config.yaml
n_layer: 13
d_model: 160
n_head: 5
n_kv_head: 1
head_dim: 32
d_mlp: 640
vocab_size: 683
activation: "squared_relu"
norm: "layernorm"
norm_place: "post"
norm_eps: 1e-05
positions: "rope"
rope_base: 475000.0
rope_fraction: 0.5
qk_norm: true
attn_scale: 0.283
bias: "none"
tie_embeddings: "early"
parallel_block: false
extras: ["local attention windows", "value residuals", "hashed n-gram embeddings", "capped logits"]
init: "uniform"
init_std_qkv: 0.0657
init_std_o: 0.0
init_std_up: 0.0657
init_std_down: 0.0
optimizer: "adam_atan2"
lr: 0.000513
beta1: 0.95
beta2: 0.99
weight_decay: 0.32
lr_head: 0.00887
warmup_steps: 465
schedule: "wsd"
decay_fraction: 0.39
decay_shape: "pow"
final_lr_fraction: 0.0
batch_tokens: [16384, 32768]
seq_len: 512
doc_mask: true
train_tokens: 135600000
steps: 5707
dataset: "wikipedia_en"
Each number is 500 + 50 x the weight over its row's rms, rounded and kept within 0 to 999. Layers, rows and columns count from 0. Numbers have three digits each. The size before them is the row's rms in percent of the matrix's.

# layer 6 MLP up, 640x160, rms 0.0506, rows 237-570, columns 80-119
094:497572504442566462511505480528473499504456472528495355542507505590541489453478504432440400417421571522526448548463488473
092:522480358490540436462471529471474495491378526490502587537451496535575485475537549477538577546531578471518411431501449551
102:499495601440498510415594504598470479462509421487493465563536536521475448504418459464461515472585423443548491519493520573
113:552571459486688496489393485503467533551531576599491530467471510544385409510533497518472544479466498540519501485489456549
098:484489463571461518495571434496512400518468548509520484369462525568463521405505457632497486567491463565544492463505506447
098:476516449484509570471550552467543444559550422485445435541501546502493375426501442482513546519518525496508531527361474440
092:538541592501501518518522449504446503479485562542567526505475383470485466511528534432467559492554483567551520494452549473
091:528466596556427531487529539602544508571522486562446510541526522447505544463507466516550449501568488521516481462423510450
099:452495507504506548510398511541558518504438483534597445571484437561483526458579554491445434517485478486486469514601455469
096:565494528447492497468485523577475395520476519476548496514485535469521493499569489533540416496521456553431516449535524566
091:539538504475527545467389475511526495466434492522506434470481549574408529453487424459464460516448508522551526540605426391
104:473506517473433503561486509545467438489520523458480419540535558464483454526541472594419552438512557578545473455507539543
107:423507476500492445476623486552539487436558503503471560478529550522446490570544538404489467495530530468494560405431468530
094:499535525504557573476474487475587600532445512469498506485567568522559518382561511443503558498588538528528469422535557504
102:572534465480489446519565479546515516522538573498394561446483563513520487532491485470545547588560491461484477530630439381
092:482562477494475586455574467526448489445512525493438516444492434521456537461567410550404503380572515553584498548581533536
098:583455508472487550488574543546492560504553444570441556482503393464530537478389475488459456458563546474495501516439494587
109:467467435445501473502526528515539433500598518447490539416544426527461530504460521525460567395543536531534458510458516490
089:336520455549508483579411532488428574484459560508521536479542417476519496523492520571461501573537562524467403466598496434
093:452531582561517511531414494498425572521565529505473443415550457490539553466478531456509493466446452450582546450453475416
090:448441509474612575518505487483561528493509425450546542520537560559484576529460490569535533467630514432535468438493488393
104:450507449432528453450519522572448557501549562430528468529551526504479540534530489511603398467460602442530499429470482473
100:498411471565477509436425529462426513567461537475564451522550540388445440541582554536542479471494475474499490451463438411
111:455545500493484457476571562560435430492544537583496480536528581421514514468401496521526540535568444514472565523555475537
101:430545460505564537492526411439482565426482480469402543502490509480537527532460570566583515551602624508480510441534450440
095:487504466533513477441522552496503553477540588555491529603462499582560467543561454539543447426557563451453497494614620517
095:410458491447522486455503554511482493585460502491524532501539573446553492498535481410495527520407509504429547554460621457
107:569484428517482585580534529465589548541481514423464472535557444515464493552363462555571567540485455434547556537568525514
102:508430503553513548456501495428497508507417476501545499527522480526562417503581460594453481401657536516464495400508582556
098:537484516508472484554563504569561540519616539477537504483532498540517504515432551440436539428513573507397542438473528416
103:366454460547511474473525501453582491492519572493606424533583469488435561492540443555485440548572510560452478488490433511
102:493602537490436466483577479509456447595502464542508504427563470572443520515502455471477452602500463557425490440516533445
097:547517560483509477547450489518551500465535443524561478502497594460541532448451493413413485537490528579533460520444537396
099:430532527531518535494457500446517482548475464474488538586490531430446467536417537512572551453543621499550533573493600493
099:551457499447454539558441479458406520482503491541519543489553459514546421456474510516471531504480607546510472562519487510
096:430444506611513490531529519461471372452449451527448539438462576503481501517463521493447533438463514487545455518461520537
100:417532408381489474506525504524566503486539553539444531563491521537486580523566425544411523496544495481470497441491482444
104:567531519463608513475487519452527491530443415518543459499574526445510554497518492501498508515609490556583520490611556495
092:462600461562529434468425558473508458596499611556543502571451524496477574507539518492470516507506603546442554484451486608
091:451515474539474530493573513542530509439543570542575476475469455459472565476506507535484547539464572495445573550461512474
084:558603445479605487495469548472457500471449414587581491538507454605454569427476511523500509422547476431465503519471439520
102:516552462471572395488547543581534575477524511534473533545566504434467510449514489497463471448490600587423520459440586519
108:456494563586637585441492544499584551507527444513516513575503508532533468519423506449488538523600572480504486469464579475
103:550476488579532480590534517516550509520500482531482498532504515453451457509417431451478603507515471503440472564494561521
090:493418545610536533505464539614534461536542424470362489476501448473537495581528576392489515530444591507500510433543436523
096:512526353442526521589469525352397472512535470494487557495531418462560541517479469444441531512460499547545546472496424463
096:493541525399550536521533495508561553449543426505514598508515520474503570532406543560528466404493507554503554461549529507
091:458582425522459561392466467488471464535534492539544481434496527521491562545527538589463485489528587464424626428570543483
092:408490540441435480565548469491524520473480505494588497448478471506463509412494544568519473545441525556507464427437512436
101:509449484477475477566414462482388518551458550521560423484471480528435544551567535521539480503463488479552484512518528454
096:512570473499488507531431465538415453516489471574475478390534487507430523574414488529466525564484407564448582527544508493
095:492496394433498490407453518582488587585540454472455545499534583515523463512547607549489502431517452495450458465522503527
093:602463482454466598479463483506443516525575591466512522540461479530487480466525529488518506511511557573519566534470497516
091:580397400466492517512520506541534441571573507424431543531492504542534480571502529560625486521415518414548439442462433414
093:570523540546550488559452543620449495518510508587431492527519479588525576435569528380502526419489495499456548481479473435
096:454464513407508489470550507473501435478547551478474427602508577497529550472432545554580496477580544454581442480482538454
106:552541482474554441559493504510583579510435474473438494480578507520561500416504435424526504515520450557499436399502454487
100:520487483556418416511547427519555454479558477473476596425517555408457469482436491523499474544530504551414515482465514557
102:484504538514542505589458530487453537418508542544545571440489461567487488463539548494447425528495565500493451437396596433
108:532581447471498537528523362558530536494512484523538488510508460489517535566400442430512455450497554455506480571475507569
112:568501550544469465403530484431536499560407538576427476557591529528478451575566441561444440503540447538569507438450549454
106:379477402486496407555555446470559519507464373535490459526537466482538591428539375501473499578565525464484522521538489542
092:509613395482471445532514498574419520462573519475434474521480592446484613488447469519484497529542575452551546597501485549
097:545587543411485439514489488571431486511553444476495522504581480489564486477517485496484581547456459531538481415556517479
107:466484491473593405489477524604479565525491531539460475495538461523530438432537446448517505465480560491469455471512519464
096:569488509468488479487511548515519445488502500469491540478500506577460547426503446518473499623603469550485550510579612441
100:510511433498462467568626528467489541472561423554534447494508388524566520514569564438558523513553575526495618479421444515
097:442525538529512529494552453546566385442476494504510513378542480448524438559608499527552453552515543507519571546485431505
104:510531603514507508508533440575477533504550554447565502483510496393469507582404527427553481499464482508395495483499530416
096:504523465492579497466466491532560529531549419473528498609512554418505543498560504466475404508461519451500497521501527474
098:493441501485460536425531451486425574505482547506495476507486567534472593463422459459429502489420581543540551520481480483
094:511453472490584594573523461558531537542513517473488405504535518533508566524528458433533516442506502538395526422473545513
100:512570464397550494457587499506449473572447548507468526476543486557543505522554399530483487526589501489553540538507555455
102:545593572477440430466513550492492579499594495481537435509549521537423510535495500512519500471392619437395524452551540384
104:450449458440480572356631434414493477506410468537509516556525549542541454536520472503434540538526559495478504617547448472
100:534441477521505554462445459457533582523417464533464501465558505403533433515534432506530472537571529549553456639538456551
104:429509498567486553474567564479489490548497477472398531530574521493426412518420531571411484483555419510450563380512378422
108:489560569520533490448581537518415548435527467541553483502475440485453495545430420356449567490442487503537506473462591426
093:561507439522503584525567467491512604540541443469503447450471455560527455533453484553531581511484489509444557420448515492
100:469507456422449390487404476456523435501499523538490427493569482483469468531481462495556522483536395562369478484461513540
103:592476432396552447406544456441492501501519462455442520573487443482581474608429576461545433495556548561512522418480537407
097:479493463510634573549589550482472513553441510507446417438500585513580574576462491443498496516598475510383500478483510556
102:509496565584589453513458460555368535491528399588525431504470487509481441460507459450465522442440607538471546439482478399
102:525528489437467458524600482557484460437491510569483422485489527565465513488447399484507489527591393515573452526484489632
094:472449527576518462580607595489486562554571544509461418465487469473563579557423532443512499542446396542447424491474509522
105:509477540522468545471478539586568509435493495474488488464508589549471444619537540476510515494514555550419515421458564470
092:498520485499507441440429493535480544572530458488465500584448413441401465537489450545605488455492555474492527408425429458
098:515531478498466558458524433417443499559560497594443538595423491553431589479452444481428484559508471492507525517490387443
103:502539439496491556454508514472532482449461497517582485501524479533523596457496472437504551511513519651375502552466523542
101:537476404616510457526617492428405406493478529543508485500512524565506559509499571442506476454508556459516499569581506587
100:430539431454505516488500558467513463584415503468504485505543415476504469560463501538459489516500494433462460501442546548
092:482461410519529458470514468539533378499526566446482503561517438501456454565425408534584536453472509516440478518548495438
099:468570509534542552561463468548480562431502540521550577543442563498516418496530419514433445430396566499520402405403514510
095:495400452419485469530506494519510413522546588526499518458461544504523426471474556405448472492502540585425418455453432478
094:457528407500488547472471556544449432456480532503461510588506507586554534481496466459449465480514525477557505456432567515
104:500522455515544439489524464512565433482466582476532525605538474493475566485458495508467535541467418596455496448382492353
102:449431525469534438531478526438544566480532563491411541507523493407501452499584471424509477523520493509526572417495506511
104:543483494446466538466572549549546384513492515469562481554485439497467424493568434514425470460517553540480581507436408528
096:565555514565522521481469513496525561475566537475516509472535487441459506486555444542540456528538491546495570473432481510
102:512537465550508461544526534544503476458491530569588516507537420553553462495537495441483404555512536607510426547531450551
114:568542508557581467518464476427474397478415445486504484553529475512458410418556494543482376470648465548459554499434507550
097:516533468563516452433416568474489498485416514502558582587551431447472536557511558478506531561522496541494464505594414447
093:489566403486534576536491422555531472548461535590431542525510415429442511458410581513500551614417428520574552462507539524
096:530503468499625461553471489498353456489485510438495480591455527540419415463560475483438520434566583511529474492519441569
114:551428473486549582496507582563494533493575530520568521577474504466516578471438458573528503553463491612402484462456512427
093:470512474566496448495542467507520449426531493554519476568512513562495465466447574477544526535455599562513504509443605418
094:478485478523477512514493547582501381571492555528540530431519467573546449438482475578453453472597468538549543589514487566
093:481513407446391472441476526369442481452543506542482406395468400530458483602502547476427507436453518500535460524523618460
100:382461458393530481577481432498497503548620457508522602462514502445527536444582469465475514543519477524498558402516587485
092:512530485453469543551523405497510498497450504502538424491568543450436540517437526458484500518454443431539406445463560543
108:428556491476403564434489514402483525517454487504469455523532612474466463515539478589438522430424471562441548525510503509
106:480405529501447543432445472560528356459508431450434582543536569462471519550496492465495517468521537468545497461590432486
093:556449479485395604453424393501420454534537408509576500455481478533454544515480509449433501530409623521418565491499517514
093:483500508568506486541470504534512451435525581524499558432495533443543579460446517429503518468524498504401427475501556462
108:474557500491457562563438413576466471474518422447503497452519478413574610532522494494562539436464548487468561503497556497
091:517481538550523525519492543550453489433470551545528416474550466527537525489585473426541537436497521502427454473508432512
109:469482500572457478531515470552435513625504494516526494501557444475492462524440426437424526461506528470410484493391453424
104:581492497505485426521517458527562491518489478530452563543552488372485447474502552442386488541554428486398612477481473474
096:471461506542515498489501503500481447431519456573449552421492538542447475533497451459570483532547538491519431425537455478
105:501485495493486415479466478462436473486436564559558506417507434422498388578527480436392555432547466463553566459533474477
095:482527534457548572412572431490510499464563534502437436514556466571523525460495515473488514506518530463540474443517493516
101:564518453461457591520549453493433415525407563520591473484500597499433532572431471547483478509482466571458489497460486554
082:447509444491514509463590591458466540612432558560542451560529519553550463487519525479489420407520438485455476562516430543
107:420505519601530459428468556539477533558535578566515439537511532488436475595526546581539518442463495577499531569592466450
098:501544509581460461492504523485507518473552544519465481460530548539482536555430593498563514499518484534381593525455527430
114:511451470553564516446494454513403400496525448495489426527483547548498513503488464416470537489469574515523494483386447543
105:524489516505523407603528561518482425529504470434482481575525471426575524455379551399559504537565443533461547463528610470
108:558487477498552595473405472614550471508489525610473525509491482440517491545558580516384516401576478561509535419485442432
094:456430483517534528540440482555477401494522444467494528603528552430429470475402354622448506491543525469504390518571453552
096:532490510522462456459611452614470522533464416445490448462493463446472537473373469567509575484529483562471578525447482543
097:496523547427519449568552496510466519544406455482448455460509411527483440569462521601469470557531516517448482471471517453
104:513515525425592492545421389549525538501449426581552583502518570480497475450513425487481625533482424501480594513478604544
095:526444461428566582570508513436402531571568564448458490445517524563453530504480583544519507416547544483435502428535516497
103:492559447550455543461401556511451509488462434570436504369542442620550613453466536434490512507548507566438502519454505462
107:556503533481520432423466552394574433516355524478450586585529565481539496483497539566514546600520491527427440459483453528
102:526566467395450537405534424467476455414486499533525523491454448528556413517576577590452538516608447584494457574481521545
093:571526389482473566461473491525582459535483580560512479538515445506517534589551450454469490534490436551430529479463505538
105:415542447529573489511480514612591587502387429584411501453517455517520552430456499377598526542531535467504497492476542597
092:488537575574514409425614526529390370521485546512580508496533517451540521439419562475495447502466542454592488494453593469
111:413469467461444473411513507499563538458487451524491502443524536485359536559529507553520518556488543571370585505552528484
089:484557471511473451472465493443358458525495597487507515456518587541511542466565550484487483426509424436521475544489483398
101:453546507418543423490494543515426538536527607456520441561492517452449516458511483510532445586415554561465459548558543504
097:546528541483495503451607477509494548604507497486468538490469483403448567475534434526462381511501488569479570449460499428
094:466450491535454469495558526589506561578469553486548449412445428466418557491414489542489582520440478519463413553503540512
090:432495566497554426461495538490517476464520517509499492461538493572592566596468482485484567544568504482537543588554582489
092:411482459549583524459425476469572464501465513536470513481505526578478542431566521547541425514530569486453480476438599532
110:487592509511492541545479484506508476576482432496485527500487596455506473422424500517545428432587570492482561391446496550
099:433484487446609467507420496467498458435605444546536524510502571532469487477558582458526468560478512516441521495417582449
113:419488519494465553400526469517460548492473513505509519408563488512483543547557461590590548484491481482434520468439476548
104:552542438452468440537487606612439534581449530525472555535521483521488462536387567556504518514536495519422528465558446560
099:516510406561542476541455387450588559497566495539568426472447541480404512507485507540471472472506582581495557439467518402
106:572488482468499394545581429530488522566485533492506470459563566500575414468566462459494479575468503527497425552533493483
105:541477545579474431495595425535390498521586596544444453505485458446531461533521477438542542533533576428568448522521520516
102:466525587481565548452503489536561482520465545439538517507558554441482553485488481396547462418477437473483555476463536439
098:507451522391466500444506541486550542472427512508528520490562523551519444511523525560492530510507480504413518498536586540
103:497569475541494465490538503582559559564553410478447475544445565428576454523476476483414493476558573439493568495530627462
095:517585540420537393468598417528483514482510541451442528434462614570571603508513492446511504513470624584426452557490508564
099:470586489515512393595441544483543537554437435494542492518524530485436498564429531356487523508449435470504443393540451445
096:548346533525382450378491530499508579611578533509426471438499537499583495510473521487484437452535491494434487408408471485
109:505482435421549457466412506514449401471491544468527543483492397545560518536438483527516430489558550576477468542607465507
103:522520524559597527512470545563521492456469451474468513452481535538519512469455462465479568522503410508557451429418528580
092:473496491494446483430459567503438542536525483548515549469556454450530547550517492513432551413504618448537402619578510613
106:474506551466511546428541467452457430465506495497513501482591516473562562591515532470458576409462605489517482508456512519
108:524588492453527557557475568530492528537473538477457530637530520464554507533486508462512497509437551504463416507577478445
102:580505519476551559487439487540543542488481445461478591502553514485464558519450566518480522556487556532423416502519503590
112:564452526489505524434417512447480514525432552506461447412508557406547500641457492459466513557489462460512488512542520518
107:500431382537515564452470453572499500497443457538462561514530522433515450566539497494520571427473552529546429564434491491
093:477461505502537547509586431495564525545558577539387530479484543455518478459480497454535489531494487548485527545501576520
093:469459588438509461523450479537503560529575410423537517501575483431477481532517550464470532495445493439419456501504535446
102:493509423527461506488404435470472512519525510577556521557473505496446528488494547543470439469517435535489507459509578484
097:489445521479479583556542501588405569537437525446523521550506474477467511499550550419592548533358597465480432547482451520
104:559426454438414590377480545425526525455464501537484512486446453556472525520526471503461398628527510519389455432522500505
104:412484563604529494421455417522516478480443516521487428412469466498545524594611497553501485417474455548445498452554439468
097:551523552538444505560472444477536521536394439565505519555529481460460538424516545562452450598574463570489493556533445490
096:503530483563404549514499565506574490497529454551444481475484500500482385479486511483506539513479511476410494476488484512
101:460571495543471473430552466478509574435451504474557444438509561460511499473549404555548503396573498562486521491483542555
109:573508466565531430437531548468422513413541505432489581521515543483393531461447487477455506533527565521527518405528506535
099:419540435544551544538546499503512531581536482546536514567465473437464464450520521541544533490515476476548458448437553481
104:536510499480546538481510456466493457441538475484594591461603501487510461556433374498602435498454505549433423506500509445
093:531472448482498475510533565466547475477596544486504425544488620550479427521496512502436456486457451510522433568557444513
104:448442540460432512465537507543533431492514549558422412503456487438454507514486457471410527575504555476506493429461469473
097:439499478564477545532490486455422563512503479548468471468434523534487513456586604465457435524495531515486483488535453603
101:476503474524575511433476451474529472452477548465485493479595465497538576602628493461413511390526462476523477481544417419
103:513369474596554421385522523494493573483547489504481544493482476449448508489557505486533495534535472422464563441444505484
091:423509397497574425564484479475505543546508531474445551531442545546394506454478442501467425526505584507523454457528478596
096:549457442554501465553464456498491555661567510524439564448573457521483508501430553531483535424479541587463516388491434460
092:520430454485532506476512582526555599512437538523475463539456423609524443413432431479469533567547514493470492525524498484
105:570491524450468433361461562463536589579494418520527487469509468464431554556476424475579587515414580497480501438401544602
114:552437465643507593498540519550581498514510490505546530506516481502544489555462441463436482565502422573493482475404485530
094:532405441611573459536593519469538375457459595572530434514602504548573490406563460529482527450508484468427472550428545471
096:513478552446481453558573544530569544578449447470542567486496537386524483426504482455478549442467457536597523468522503527
089:482517499513452462418566504477579504472511568490514465482471464600535530478481495460541537480555536420492461508429527436
106:476486493578500532413500453457529561524452446510493454488555403565483501473527569577536439532529477580471470425494407538
112:522507486457475479546490510516548423557515482487574559473538454562499551518513448550439557535507513556473515465490496463
092:438498479630525561471460568489480531394560530552480570550531463451507456534467399605561500603579474536421431428508453547
100:463498489493513576465456529508504570507592437472499428457496547504554602445569487477490571537524504481510443468588513558
092:457616438489574535461530539533472495480503475570459528501468467467467512471481426510450529468565536521509530467579483509
103:455468449466675472442587473542502559474611474463519429504466484529421493522491570481514533415428518611445429446474540478
102:553595459423448484463613532484497521555539593465498489585506541517536521492463546477486489408563543450519563532487557440
096:426523408500502409517482427434450537517526463521501557551501413533472598531558464544546473499529555535524532492479496524
096:491573542529479543461474611530525501525468538517414538544483529468554474583550482469433453540522473594426504438564508484
102:398478588482473555498525534544551423453438389507410581435488492429477498576573584639536435473594490486436538456486476456
093:596580480425562535388537453446466461469534404526558390582487487604482512489552458518547437461549510518517536535490483432
093:473594451489510480445468406534445425459534501524482551441448538577489533487408392494506439432445500577494586501569486469
102:457417468494517560436508482451391522477539581585484559460522463500466491538599486539560518499542379487409609548483499508
106:511507613491465619472497464543466558507551578501449510456519498525459532537406486430574568555458538489418494440480533476
087:491508584527616425492512391552415458471453460567458438577484460510530489481510504461479596403587599529525467545488519520
095:490513527577463505414526439526425445486508564524550408482457509531585511497415509472482605481466510489481462419456517614
096:523552556513481419548555535421498476565563434520573461457510409537491485586581505549540495500512463511558507573538511437
100:514567522553513481504520494446413497440520544512526508604457614527562509455541498446465511488607479470508455472584536464
101:340415507469498426506439510487459512575518552544554587454565502452401581448474514516525564485527465472578452504447456531
101:468464534477541533470465484541397517527505608500477491554459538460506493468556607526460550454597474525600518479417463568
103:453434475499472491437524411486579499611460471496527558477566490461493526445406431559538460504431518453416419483573480496
103:526598431532544547389644445411435539528502581504437555428486573444507554446452531482559487463492453544562555555455432502
112:455533524543544462421524503617563554496526578471431554534590567543415482516519570432556509464535560547522442532534443476
107:539462489573539613531443464480449495504452486545518422515533415611481509598572518524478565583561509520477500402474412500
105:436503471439491468517485511445437482482438503555476487432580587497406502511569539577516454508495463481507555520573485497
098:527508487459549505532425503484515504481482594513431443585502575514535501494519526554528488592514447559571497394410442502
103:498463525447456482472572500502485507433500539445453484452582443548565548531457495492597518459418550581438480421512428464
097:467444476467524398501519440559554520408530433572556470551555368485552451544577544461560521522551435606433448423516570500
095:453454617370521476459439551433440495515441478526458503540503536500530577530552552544464536535537476556464499511470510443
113:487456544451483511483478433449482529554456402446501511470534478556554552464450484436377583565529501452430458459461528519
096:427583503561519504508540485551447544488498439532462445432461508568538485451366512574563548504607517470524432448435414530
109:494429465425564477480466550442444478599492467567544470500558527475496493488467530465418448466525550448542465450554579457
092:533584495500611460520434430484479449495486492527534437476454524597508466492429483536545554496506561496522482401532503505
099:436484540643601497481508559456468584514559436521525448487492520516523545522452472476457498484494470520412487542486500570
101:536605540444532556437520468486473621472404409619552487561509554492509466584506456452480569436489472553499466431508459499
098:545554486453407551513460520449553533572455425486530503451555421532483524546536414495404565485659514546454518429491480528
100:578578491501593536598509421469471489593472534537467556481464524424504510583481582487441510468518412620571509462515614539
091:540571556519579466539455436502434594505573567542525534528507498474501461541459530438500542590430574440431420482546495385
106:450458569478518513428567512475534533572527434593466465501481443400449505528470493418550506513530503529494515500457455476
097:417451590550488472467512566407439522487402551575589551435502441439560466577526475455601501598557511512384464518520424525
095:495438477531520579505488540507530476449555495465450551562483486457431552449503451428459530501526533522446494429440540523
098:487451343551550495507539544469566440531467513471480420518462511581534575481536556467555499496492537501564554404450437542
109:473455481608496533476493496585486461556546467493551491554521515513490550470426527487399560419407536511544435493527477477
095:575473531433466400482482416581499509487455536604408429541477497493586440500491427506445489511588547540538498422507401487
098:538500518523453449597539589562514528436475467412539522463449501411542471546423471527418538515546541474493598527436547508
098:549534428470558562446514507486446464467408485434479509535586448474495507465526526482613555538563548539564467516559463575
100:495483557469530506480428546601585481507521517465503473425534565518532475457581498420523607516341621485429526417520511532
100:576460419411580505569432520552450511485394521576510475474511495459490475502491588522509499511457527533513490507460493539
100:539496487457497479534500494481491586564397447510473512433510546441516473444482546610485494582545527530517449504536583455
100:600596471426535474560444573507429549496489448471546445569552510498497530496448531580501535461548501507564556491485505438
102:490521362605510429533446563521478549486426515498393528549525470487481468451539564476531489510469542503463548530502521553
094:505516439422513420504561549492481428522554525529511440521530383473410585509513516523552512463461556523563449524540512393
115:444514484585545581512545504466471507508532542455467543480519547475525551504430574472485482449441568612501407509523588511
098:499571521535467531466583457563487476475512519516559534576468468532504443489427533479411502570485589433460526428547586605
105:502589552485504484511509422451501451553488570484552439501556408505502502476519421543497455524541480480470486489492473441
100:528548470522516459552541497516489466474453501523471532535474536527553487445525568530516532474536524547458475467481511499
097:447512438512532511515577458486475401538523484465542390484440427492416473565497501562578442541501476592536512556561536383
095:472432501559559482454462442587520532490465519481467561560538517559495506500492545383542547457517568440485501542456462534
100:466545502507607469524393470566561556484457473530446488495457463439453540515489423515501547453556439557493458539588448459
098:524485443483529492464523488482456561519451509459556478503502546513471517552379579468543457467431508595506485381551611567
100:470517516604569510519467580500505470525487492581483542561454500370458485477554454429513483592480478517522555573434535557
106:478451457567521530568544480586455463525518536505483465491492454530477492551487501449452578480407490567449460500499420515
092:536514467602506504504516543592445540442437571474459450466505514500538526513510572531567475472533483542498466465443527511
095:493519540561510546407594416535493563539499508457529513530521591391449531492440622461495538478655495501457509485431535427
106:422489484628581510516450523507397464471503391476452475467476493546509498469362545546485589499465609474498478474425546510
107:557484581513486503548445533449474493481396502424506567464567543455514457463523447445437457524518402534506599500542546422
095:437516487449422572458586447533566550492539594475526562465476481540477473445476492413522560532546459528559484431501523514
099:453514438463550506454554495517483498451525455505473616525504562446480470503558548477486538481541571511445524400636443564
101:522460451405471515480471538514563497467464569525533449526566427578543477599498584478439461550519471549398524440508521507
099:518512554546509579453455440528449566469480495558445490496445540460548521486416496480416510545481539477399443460517584457
108:539601470422450368544466448529471517462436504509404513373542560487497507512497427531582478492534453480531501494538524536
118:510534536465505468543437452478453453485474550548463482536462502482487583487464460445568503432464566507488552411508570436
092:515571565469449535487559538590558423615464507466497419505446493487574510568517568462397465512527435430450507409432450433
104:456510511588417587518532448530592507503431500452465532488570533465512487494491510581409537426508520474445516470527511414
103:507401451526540533387507462531566463503483497509474492481501531554474495535579471519463559502483501454491556407560495480
096:528541515509541511439519468618550536556457499563473457408509509478516544411517436349466414569518497524459456437443430528
101:526414528550522460510528525477524541460480428521504476401539544476554474475448494531464532505451549511461587484550527539
096:566499459503434453533529439571448467515389482494580417449516488512409514421509382545456545424584519579472487544488519474
102:507555418446492563559436523542509522542461541565549500511547416495443445522519524436508511410606418600501543494407409558
094:566522461548406518502488583570417557488453549506449594487495454556539482495470578511494469475469488494408478511471459535
103:399455461559580464393411503462502469425401492545563439562562512524499577545533582468387497452511492576403544560528524470
103:528558529596489419419412578425487491558462596509509573558448488418482460519464422531537470514504507541472564453461548513
109:578531401522477478491547526424367420553468404550542556549479431507484499455559465533503474454448509503536513544482481569
102:442536582498472504469495582583546461557497469479474446531481493536489547516547544550437494414421503509536593524579589522
103:449420446507497523486454612523534457494470544520521497469544408512462440479485545429580479584581408529440625502528575544
101:489443448472486534443563544507553509478427517539465482384508500449480491433584457547535462547541459510484516434407504504
098:467442536539603429494517570422536423500510526529534515447509582476495583488478462479509498446578474440467516465435528454
091:506548487491465529507418503465504497560444449473505445547516417603436522576450520486469542500520493556537422490501478451
110:473457505506551591588520547456552444515575549527500483514511574581544529487416533516520433483465520481540415532488529479
103:523483421472567500527565407546471528575501541533396577548561443502493453440511528547560503498469498561497445579447557569
109:526567525485508488502575477437455565603442515489415543485600505562475494519493458599503459438482509478512418389416512415
093:450474482552523486494541484445534530455391482470452391580516518553473516502512481550529462529512466529462494534426593407
097:461576506478588428480496465559496541450484500540462423568561581601515436467565444468484513423483552501486486489429486508
095:458408532555528499475443487431493432472472437506592466575539491447460562512427564469517427540540476513507519438519420542
100:522575433504460568558492491576540445460503506553500520571463439494461492566569558422534560519510457579567418481532506458
102:486457606505587500483521490490557474478528484494485462553458576459459424487494441415503563472525496480505488493484483518
122:520444487390536520385510469462508517505475538466539541470506457502547409506430539489486507429454461536416505570547580548
104:527544479471469546437492533526407391463572522505538546423467557606458512530592460606540433515546460464523448524557472472
096:580473527611477442478404529505464492526447613555515423472506434538482473488568431496445498571519444568484581534528470468
110:502478496463528436481445529552586550503497417514531508435542571429407447483590422503503534577540461526501478551528436545
087:506474468570538485456472461454444403436539472494415528568474502534454489557507455586564561499634468516569508544458537506
108:447446411471447482491521471473538618512508523477408504522570512447423513395571454602462512548525473527559544536404473434
095:554497492615458556432479606509497568506461560603582456431515434529533571495502526480545526526503532579447516439364499439
108:514567499625443459491557639411499620593521449573510543401551453545419517544400424500424540461612611448574468494551531399
098:534457466418561527481581524574566535491515614509409456542437521524525494478467476510467534535442563487551517437484491408
105:462526501547516474452522468496423593455452551487451590404533584550460482559522389533550506504560527554486406531539529417
099:539414466437438562459620559571448535481533537613493512471470456549556448448512421520464518597596474559491443470565480576
105:515440555444450467436559518508425427521515483591477479571524528464488431521496539417544493411565525485505518474473448549
104:491580504520440570448576568552566550535475505605443448457533483516454543471578423408383408526531453539503477444570510589
106:578437440483453556429451474500548429497497528526455461554559550552476498539414510491494558436535550469483468504533457532
106:547327470527548547497415484570559475607485556499519563567590429454530496533427530474459524559522534481460491464525477479
099:542576482578492534526472512522511534502536487529578393541498508456520549507511492365404481512435495461515510471485452460
096:425465429407455491421519410452484549547452420486492631492518492557451392488549498497472569529486593520501538516544499570
091:471490557520512506459463536455511402439502395514492546518462496512429474490535523415524527548469552526573517469534545438
099:517467455464515533570475532438488539517451448495473524474501599523558393509525444433448459437576477598515475417469521527
104:449532464575574557534453474575458556505562442517474571514476498458513497562487615492549464592556469463468585431527510369
106:491589533503539515450521459561520380562545464483414480519567541521484548560504415420402477617531488469388517523449485434
093:472507418513548436417556537503426590499534525542435499505488441477476502478473435515513514415556450436514547480505444463
099:594559531460543530429505577505520573459485411499453457495516550477542383528410480459550510476516404518433551549462517470
108:479520528455474514526478549454506434513486489579483534433551525421458432503568558568509513577617457481448576456495582428
099:590561487570435458526412453609467476511640514534442510522499438449499580521533406569516432448563508488485492540487559465
101:464503506502422441515503511457442445479454557584552565535471509466451402558542418526552437503453524526492498533443511491
101:475450463507569426579454404507460486558514599548589487452584534470432433537517519433529474427465554476516453480390441520
088:440460520414553479532500439502449452512448537481427477511472526568409520450467484438611608474470497515418529516473544477
097:604506493627549566474504579481417498507452466500528502510424561495453544498430482438525494442637425495474455462539457448
098:469549492591577435558397479469413473494472504501449441518462613548529508536465445499476549512486489547538502513494494440
108:501548448432495496560538602486520540532411496484470485554493560531563506546549438530522536489466557503542390439522458464
094:571458475597480496524535525566461456436533420558481482472579535428427484489530454373444504526551422500503482508555445476
111:463463462498519504425458560473503375539471579608491498450530537534463543512613429528522434561562504572529436397441491564
104:565472449437535449467486430539523408459526532539530568444481466530518517533486560518413431459515416563500453539521504501
092:507523434513600599492444578525477515535474545538505583416575459427420432497553525511573513495507420481466453491455485494
092:437457533483437489421500455568494525508531490506515448418476418568522471532506454461494503600563472474463458534508531460
096:552548462468517571543416501508402395477440449480456440391498556493479494484435596558394593507431555446527548532562514560
087:495450504524614471547552508527495465520533594492483473514454489573538619403446510542547509468594425414483469511479469581
088:552388528556533469485489458525465484429521590591441514580516501541474495495491535429538563508521601671479528467391436561
096:512572472581519538540514465475522417506527494441552492403467486579521462455521495564422597479512533494523607393514527479
097:511462508433507502389554549515480487501520409610528569507462439488428588480461532488510549450575510472437586525561523533
102:499515427594556585531492361454506507491441441573625580508494457480520541528625487496565414400556429567416529561470494513
097:564573405611523409537476404434441503518497517601515476464490461466411478487538472506536396445521516493571502524426492598
108:495434455482547508435481473514464524530541492541523398561556506461537541531456518440494425513529539518477397436538519486
097:470482504525548509430458551550553523461559513562492428515473395522489440524442574489486441512477574499489511577520478499
100:510446365465530474493516457612564490461471582536592552570443541550482493505540482492475565521531538592445469454486465619